config.toml
n_layer = 16
d_model = 256
n_head = 8
n_kv_head = 4
head_dim = 64
d_mlp = 768
vocab_size = 8192
activation = "gelu"
norm = "rmsnorm"
norm_place = "pre"
norm_eps = 1e-05
positions = "rope"
rope_base = 14700.0
rope_fraction = 0.75
qk_norm = false
attn_scale = 0.125
bias = "none"
tie_embeddings = false
parallel_block = false
extras = ["capped logits"]
init = "trunc"
init_std_qkv = 0.0191
init_std_o = 0.0191
init_std_up = 0.0191
init_std_down = 0.0191
optimizer = "soap_variant"
lr = 0.0059
beta1 = 0.95
beta2 = 0.95
weight_decay = 0.0
lr_head = 0.00853
grad_clip = 2.0
warmup_steps = 200
schedule = "wsd"
decay_fraction = 1.0
decay_shape = "linear"
final_lr_fraction = 0.02
batch_tokens = 131072
seq_len = 512
doc_mask = false
train_tokens = 504600000
steps = 3850
dataset = "wikipedia_en"
Each number is 500 + 25 x the weight over its row's rms, rounded and kept within 0 to 999. Layers, rows and columns count from 0. Numbers have three digits each. The size before them is the row's rms in percent of the matrix's.

# v: layer 3 attention value, 256x256, rms 0.155, rows 214-244, columns 64-127
# o: layer 3 attention output (transposed), 512x256, rms 0.163, rows 406-436,470-500, columns 64-127
v214 101:511538497499486486493496503462502508482486470454512516503502479499462480479513502479496478515468481491523482496503552461503504498486521504510503516538516500511499438494467510478485496531487441
o406 089:506495520464466541472519499542523457512498510491512523498476505481451513455479469529514537494494497468510512541503514518496502532505482500472448471487515475503511523507471481518498564454460505
o470 101:455468498486496472531487508509472525483494495516526485478541468485511487530506498503488461492443508528435475453550477529517510508501488504519520495505431520492508500478512531518507446507519486
v215 098:532522512499547496448513530511489466467507513521499525466510514530526501494486497472493484511520562506545492479515444500497495517467485499499515520499539509499511488526486516502494566536561521
o407 091:495555559467485503529488488530502507537496436492447527499524509523499523495486507491454500506517515532472484505494538534517462446519537484473467483494528461508488518515480522530497488509460443
o471 099:500486446508463497485500531464515495471491530490523479485465492525509498470520514471504537467467496521545520497486489517461524543474439534528502518464480517506503492499512457425502519463508588
v216 096:482481484466502462521525498455506561474507509531434488507488484512497536508503427518500486481503526492486515484529418495554509496527465497503522491510527488464483470506512539457478472490499499
o408 095:519510493511455507488529527523474479510517510497537514512472500466496517469523510556472547521473452493520531479503525518482472498486451521463509520476529537497493463497494523493514530483531489
o472 100:505525525491505478525480501462535494521451523479490475490519470492507500519479515481494511473515522539489475490488482472509507531504515462540487465473474481519477508490503487529490472503449463
v217 101:534511507514515492519485457502492532496563490447446480520498507476456527546477510456480477492511527533472485484510487527511538533480484498556508485517535523453485517512483474526499522545473481
o409 101:468554471518496553477482506500493477494457519541474504493548520513505506517545522564515514511512481494514496516492571483487510511497542487474523456488495466500498518490512529491498536463490524
o473 092:541487553475483487516532487513536567515522511462529570504464469527499493543509431454452474532484494510522504461481454556499557488493475536511482565507501464502480519513504511475522460542554471
v218 097:476488474454476521548468507561533527511509517513524518559461510501488503469498478494506544499464543516522494519510543456537506538459535478535478505522475503525470514483516493491494509472484513
o410 100:475504477485525491486510498472474451523479496498486520509466569494500487514453515493509540493523474494507566497515479494449509452516484485496518490526449472514536501501461485524500475503520489
o474 102:525477518525495494548507522548471538491537506500518478493505463499513513524533474534480458471483517505525435525481514504529489522504507507487499522484522522458470528485524511511522488473474494
v219 104:477503472477500490533517516468500487480420470505519493520558532536528485473480491460482526498503501486476514495478519541519488496486530517466493503547476516488533464440464520469487484433530529
o411 099:525492525506500486481517496491446509531523537508503507470468468495487524522465478494538478546497488530527531485491561541472529553528516541496536472452532459493499471514493498514514553501515490
o475 100:502501514465472500494494500527513512475496505479469471527536508480509485477530523533506458446476528495499505510511466513496475450458485480491504487545481505478494522521537477491445492496499519
v220 103:479481460528477499523460523480474445541514534512521493539505518528484512519487570493506501503488543486489490516511475470566497493506505511498503515480476497490498469516493504478520491495470476
o412 107:549508536486546501522502453486549530453448501443479497485484462457556540518480451529484494488517506512477471476473526541475520469520505521528487480489527466502515488490526511532512500496523500
o476 097:497503443499445524502517499533470489580533512508482504507527520533465480467525529499510529516494469500510531448510496470475517534473534533467540491506507500520491479465507474482494466545458492
v221 104:502454526518521497446509489489502496499466512476517496458506494513513496492482447513519499516509467537501542521493531471513482557542516500535473490483505496489464549481495514519516457454498503
o413 094:523556469483512475508469499494467474541511494501486539541494489488503460502502510543481529477480564497483516536506499519484520523455500498510458461471534514496544494500516458542468535521487498
o477 105:474466485534480520526537511480453494479508498532536467485505500526532526494503520484497502528493437435505480467498486465500485492531486482474515561518534494499521473490490520474555480463549433
v222 105:466534500461459457455471446500501506522536473449504503469543499473493495491485509499453477496520495454520522591513500484510461460479501497516517495510512529499464519485505513474515511501516544
o414 099:526495485544545535482490538533489452524543549497485469502467497446497531482483451476562497494498518470471525482504482499520484520435515496491516519511538495475497493490518527500526430531513478
o478 103:478487497487441523509501491445516490548455518528535535496483465480482487533489524509482503515487537526497485495493537480498545521511458487478529492504485478510487503481485470506517534474525468
v223 098:498528507507513466519544559466437505541462496490490475497510493513553514471524518535479502513508542467535465478490471490545497502493494496516498490532509516495483517487479535532539496476504528
o415 095:528478508509519543528516492517511509507467490499509503527489524506517536530508472478464488479471512511536535534521487500470503480522513527536516504483512488481499511532486514458532497509550505
o479 100:458532514500488508491544515484485531503475491500521487465481487537525516417481493491504507481480493534495475486470517505527526498436494508499474501462503500528549513494523514493487509507457489
v224 102:551500422491518499492504482488495521513519548531540481476470476462502496503465498487533472519443532494511515497468540524512483501481479479481500501498497492461507519483502536511473547517447544
o416 096:466502529488518518524501513518472505499528459466492518513485570516463484556485505563449479467511444477509487472512502463447500501491512510504469463494470510511517492487499463521486451506515504
o480 100:493519462494459509491493462543498479489461553525495498524475463512510504473549498460518557505528516498559510494473519489528492497527518503470500543524493518523520497521503533503504503497479468
v225 104:497487506555520518525498478493514534513428507474459515524506481463510466484454501484464515514527510498514489482506527515523490526544481482514473533501459509495491499474497480514465535525497525
o417 095:520513500471528511519517495511536521519544489543519524485487467527486526517504482488507479497527506511469463493503460498475526502517498508544538509521557499519534495530509526466543552488498529
o481 104:478497527521469508523500511450472487485503514476493466526539507550534486484481465457481479487454542487506551522489516474522494489445465518469503506437451508455463511481504487555464472515521505
v226 096:445481513524485493488481507484449503465535493536503515516511508529499526513472496515499499453520524526499503486498525490514460526526540509485501506528512455536513469461487473498487495501445497
o418 094:520518526508492515479520481531513478502492496509478491509475472516481484517471500473510510502528459495518533525542512556487500452531459527502519494456503503524523501502544499537509450520496534
o482 095:474489477488505514505482496547466532522528494532532552497492519473489540506560486511470506493473501515526472526465494415519505512490543506497527500500481502516521515503453494481503542481545439
v227 102:494566539522533501539511522504513487473510504500474531546432492467555500512501456466517532467493524490427516519494509513465482507468458507540511504491518494509527490527485484536501541501471511
o419 105:478473511481483472508501546535436489531514526502538506467474554512540498482528498493476488499525510493512476482450465515489472495518486461519489512491489553481483469524511500514489507501490506
o483 097:491503466533495523497478505494491503476472480467479518532522503493512496524488496483567521527457515512499501545527530478502563500452504498478547504518501472546482518477490490503481471512511492
v228 101:507468456488504459520496540559489486503485493501489464480458457519522480526544522514520526475511530550509473518499535517525493496538468510482491497501480466480485497512475478531477519457529474
o420 097:501474526535470558492490491499515469512487489533501536479498505478479478505459485492499510543456510486467493490544481498492531528467473490536471491528453521496480461453481491519530458483583511
o484 099:456459483460499452535531500480501509486520521474466503511516496513533531523540494532510520482503502484538528479495520439503475474477542510453496531470509477467494512540493490540468514507467521
v229 100:555490532505582514474499507517491493499516497532454524520518524489520463514475486498492528545496462547475518488483535501516494506479498539533489509459444481512465459485473530491482494511483511
o421 093:438492484503461485554545479499495488512506520476526470508488478487445519552505515511508522517526524502507503533516425501507500492469496518493502490518510477542511546510511463515529524535470497
o485 099:575514467486529532452502489503482501441505479525489502494458483551519457447484464512505475505498486515529474491527500496488504525514527499511465487499498519475506467475481511506456452489508487
v230 096:493511466514469479488507524490537458479468518505497487488508499466497474568493510436478490517513472519520499505534529506501512496484496509477517484464489480456502515466520525512488512501484454
o422 097:497501498501490511475495423512457503514542459503467481490504546521488509502470509515497545503528530526485532521497499514504474542520541576490501483484567543525490470510517499477506499467541509
o486 092:520463509482542503481441545461548518503499542489516477515508496480558499486530505439513422503482461508522514504550477475474499462522485524500477503522447451484513531468525498468473542500499503
v231 106:479488494481526510480488508503479465509541568487526509464555470480492483511456539475491460478519514528513463495558520482483498523479500503485428495507477486478519527479493518493494522468491521
o423 098:505489523530523509473545473512535493535504505485496488483506551479556520513500492489487505518479505527488496488450491483511501471523533491466534499521496505513476489453523441564468510485502512
o487 107:495471510503497493535458482509478493428453483486496507512495477512495439442525490534516475499496504499493523485509506489492508497491465530499530537516468511507528534520545542490452500510524491
v232 102:449479469548486530470515487485465531486515515548522519522522485513492561480484461490496483520479498480543490504485503507507506503511486487497513487519490504500477447520450536475494508499511523
o424 097:465543502530534530488494504510471482549515475491486501477498534483518456509503477489558533485481509533511491495503480491504499513524494545486490490500544464497535487505544505508529490529485501
o488 099:539482463460497507538436476472507546478525486516472518499521490513462527486472496527472445512554470503524504526495501545442491467485502491508531476499490528496483472489483502481497488517522481
v233 100:475484512497451477503490544500487490519517468496524512483506515483500517479450495498509465525488526518494547516472530539488527457527521480544511529459511488488447501521474504501511478528517510
o425 097:518471467515500516530468429485479482488498526520525530541485452498443480513533482536527480506484509475509463493521487525519491467499526494465453466486497482493536515440492477491499486503489511
o489 097:510520474527529534495567522529515533571521522479486492481526493495498506511481461487485555515438488490461508506500487466496469517505500518520538503514453548485513497547529510504537501480468491
v234 096:511471452558509495475535513486488526544541505514497506533483466549465484499501551448463483526451584542502510489516456511501494459518505506466520484503490500521460480538476508498510470491465481
o426 085:493479472495487512544494443512498536470482519530514504459497551479487501510530484502511526497513469500536541502511512485494516496474494494477479488486516532541494537495483510467556535569515504
o490 096:517497519475551557515546528504533488527503513494505487541501499501533517488513526549463492551516506509488463491505475470511482488536488500532532529497487467459506509507498452494467475499502486
v235 102:477483522515525516549521494503519520491510480466491466472456493513508505517523545470528497477501517496464512503492502503495478491535528522485468502514499527544484480478534520483547511466500530
o427 100:490488486506501479484493542508490463488476505496511489521509535459483514489555487506510527505518537461480461502529480469462469509504489485494538521549520505440501497486516483477526519501521518
o491 098:499517506495475505490534502474483488527525490506446507460493492489500480506474494462489467462467450511483520495530508478491481494553497502533472531471499478524515498503500455527479509479471469
v236 102:497529519477561539513499497499451497518527505494528515502526473507504482489524485488508483470553489446479485528476507523496489499504488514500487501546526489487470491490536482434490499465484492
o428 095:496498523503474445454487517545538503476481521525512494528486540481446539494507551547482497506470501491489504521527510551476533461464482527500468539499532529475500505509465503524498556491515494
o492 096:520526510477471517493520495471503476497451481503457518519504527515551472528499470473511477479512514512525488502507487504503486504521549480517510490456484508529479462498483533539497464474522507
v237 100:490542495469510489488504541524463472522457478497544513455479544538511485501522499464505481452507494491479505522465532483500495506478532474543467489466508487514542533498500520492498512522488471
o429 102:475427467484498520520540483483462492471536542511461495501516468497495547432503520518488520509468538516513534477471477477496516515465482484469486499455469493481489510485498476461515494437536524
o493 094:501480508561494461455487502526515472516456514462524521460493483499532509532484481471553566517499501510500499512512521490515484481495495552526527511601507473497525479464500510542496494565453483
v238 105:497443523458530504545484529533481505513531438533517471552528492483506535548478476458488509516530527487520480486460554466504505509515541501497534501514495479466450485478551539519457482520502451
o430 106:493499495541512537482511483483482483499497536532477491501477561494507481452506456520534462527516504487506529487492479525484572495536498531496499465512538522522522488488454502499523508489530530
o494 101:500485494480513507483467501506482496484540473464513534497500432506497479522576522486518507436486488517494481464490485463557504525469503500522488534474440500488515523532519502519503448533438530
v239 097:468496491521531502493524526533482504500516529521541496505540525508481518455461484487472487461555496503475489550525532506475515547449476516503504499439488532513510513506506492532474500504533491
o431 095:514487495486510459480448533485492566470515499486502463518498548471498479528478509487527492500476472513506480507513490495488515456488504504566521536530527497526504517464432510493536448496465503
o495 096:478505481523503548501507516514480477521513550550461487503477477483495472498513501473539524482547502467487549510459511499542473499489522481500483478471462519487523477501545534495481499505515501
v240 103:463484515499505455504521418490535494489501530524483496506502507505519530497507458499507518491453527515508495500526515500516454491492483505510448477502515499507478490505536485499513484529510483
o432 098:503474499506501489502486490493524482472533450429534506522499518485506493536496527498485489516512524462503516509481530507455526511508533492482547517557538480528484527526538474533540513504455490
o496 102:487495492511508492483529533493481524527447536532449510514532474516479524489539484497518506477475490539485467506514470463545509484484494500507495521426492495504518507499464513455492528513535469
v241 101:502530524555443470491496463519500484510535513513514543489523479525551504525490521526485514486526462519473485534492461487529469491464478517510490515483513486528526522512541524540519491530526535
o433 100:491513492491514552539451496493540551500486481485473486510504524534509469453517493518538485469531520489511485524476559507495494497508526505529531497451479480535480466481521463455493535538508490
o497 098:513493514482486463483539512503477505485519504519537513499500506490505496523531506485500519514497446465493505479542465520490494500524464520487484490517528459472428517479503541525508465490509498
v242 098:492492504487497529477502484520522508496488479457516494542505487488485568488493488503552499489530488502512483481516458497532511467514483522480419476481469529533511528580518501508525477495507461
o434 092:486508490467449507474499455511484487484467497469500502490502500485524491516518495466462506464495544496482528449500550446504504491481518447500487539565522441490507517498524499525478514507505506
o498 095:489493496562523466524504529445480513511512456494493495517478516497447464528479529520490490502493483527490493494527468513493498492472469527519528456484509549537506505495510510526472487482508495
v243 104:523499511521490502503497509482504531503488542517562505482473513527492529470513520508526487548532491541458513507475475506491491531491464453485460528473461515524512487488519553468487514505507496
o435 100:546495486489474477508493522503527519499522517452446470505507487522484530557513508496490500531482506435510450521531527514505514506481499532511487487470515480525516530515526515559500431506503530
o499 102:465489502500542507501535450545494514495533455525555545494518510469513457466448499527484511481541523487457523460478502453500474506512501501487516549528499520475442458508506422504494502455527499
v244 100:479492513507501475513547546455508483515485484516514525505538508519489474529526513527557519488514483525483524506470508481469488503457509530459503512468462475516436505488489487496493498504519495
o436 097:497490511515493502519487500529518510471518526497487469479484502476523518458447494494498512536485463490463494471505454500442492501465478459505520494519535532488547497466531553518521474524472506
o500 095:506543471491530514530513500517486490518514511528541510512531532544484479480523492490474523454526511499522492496525491508503487526500524517495485507489494468497498492478443491485519497496518501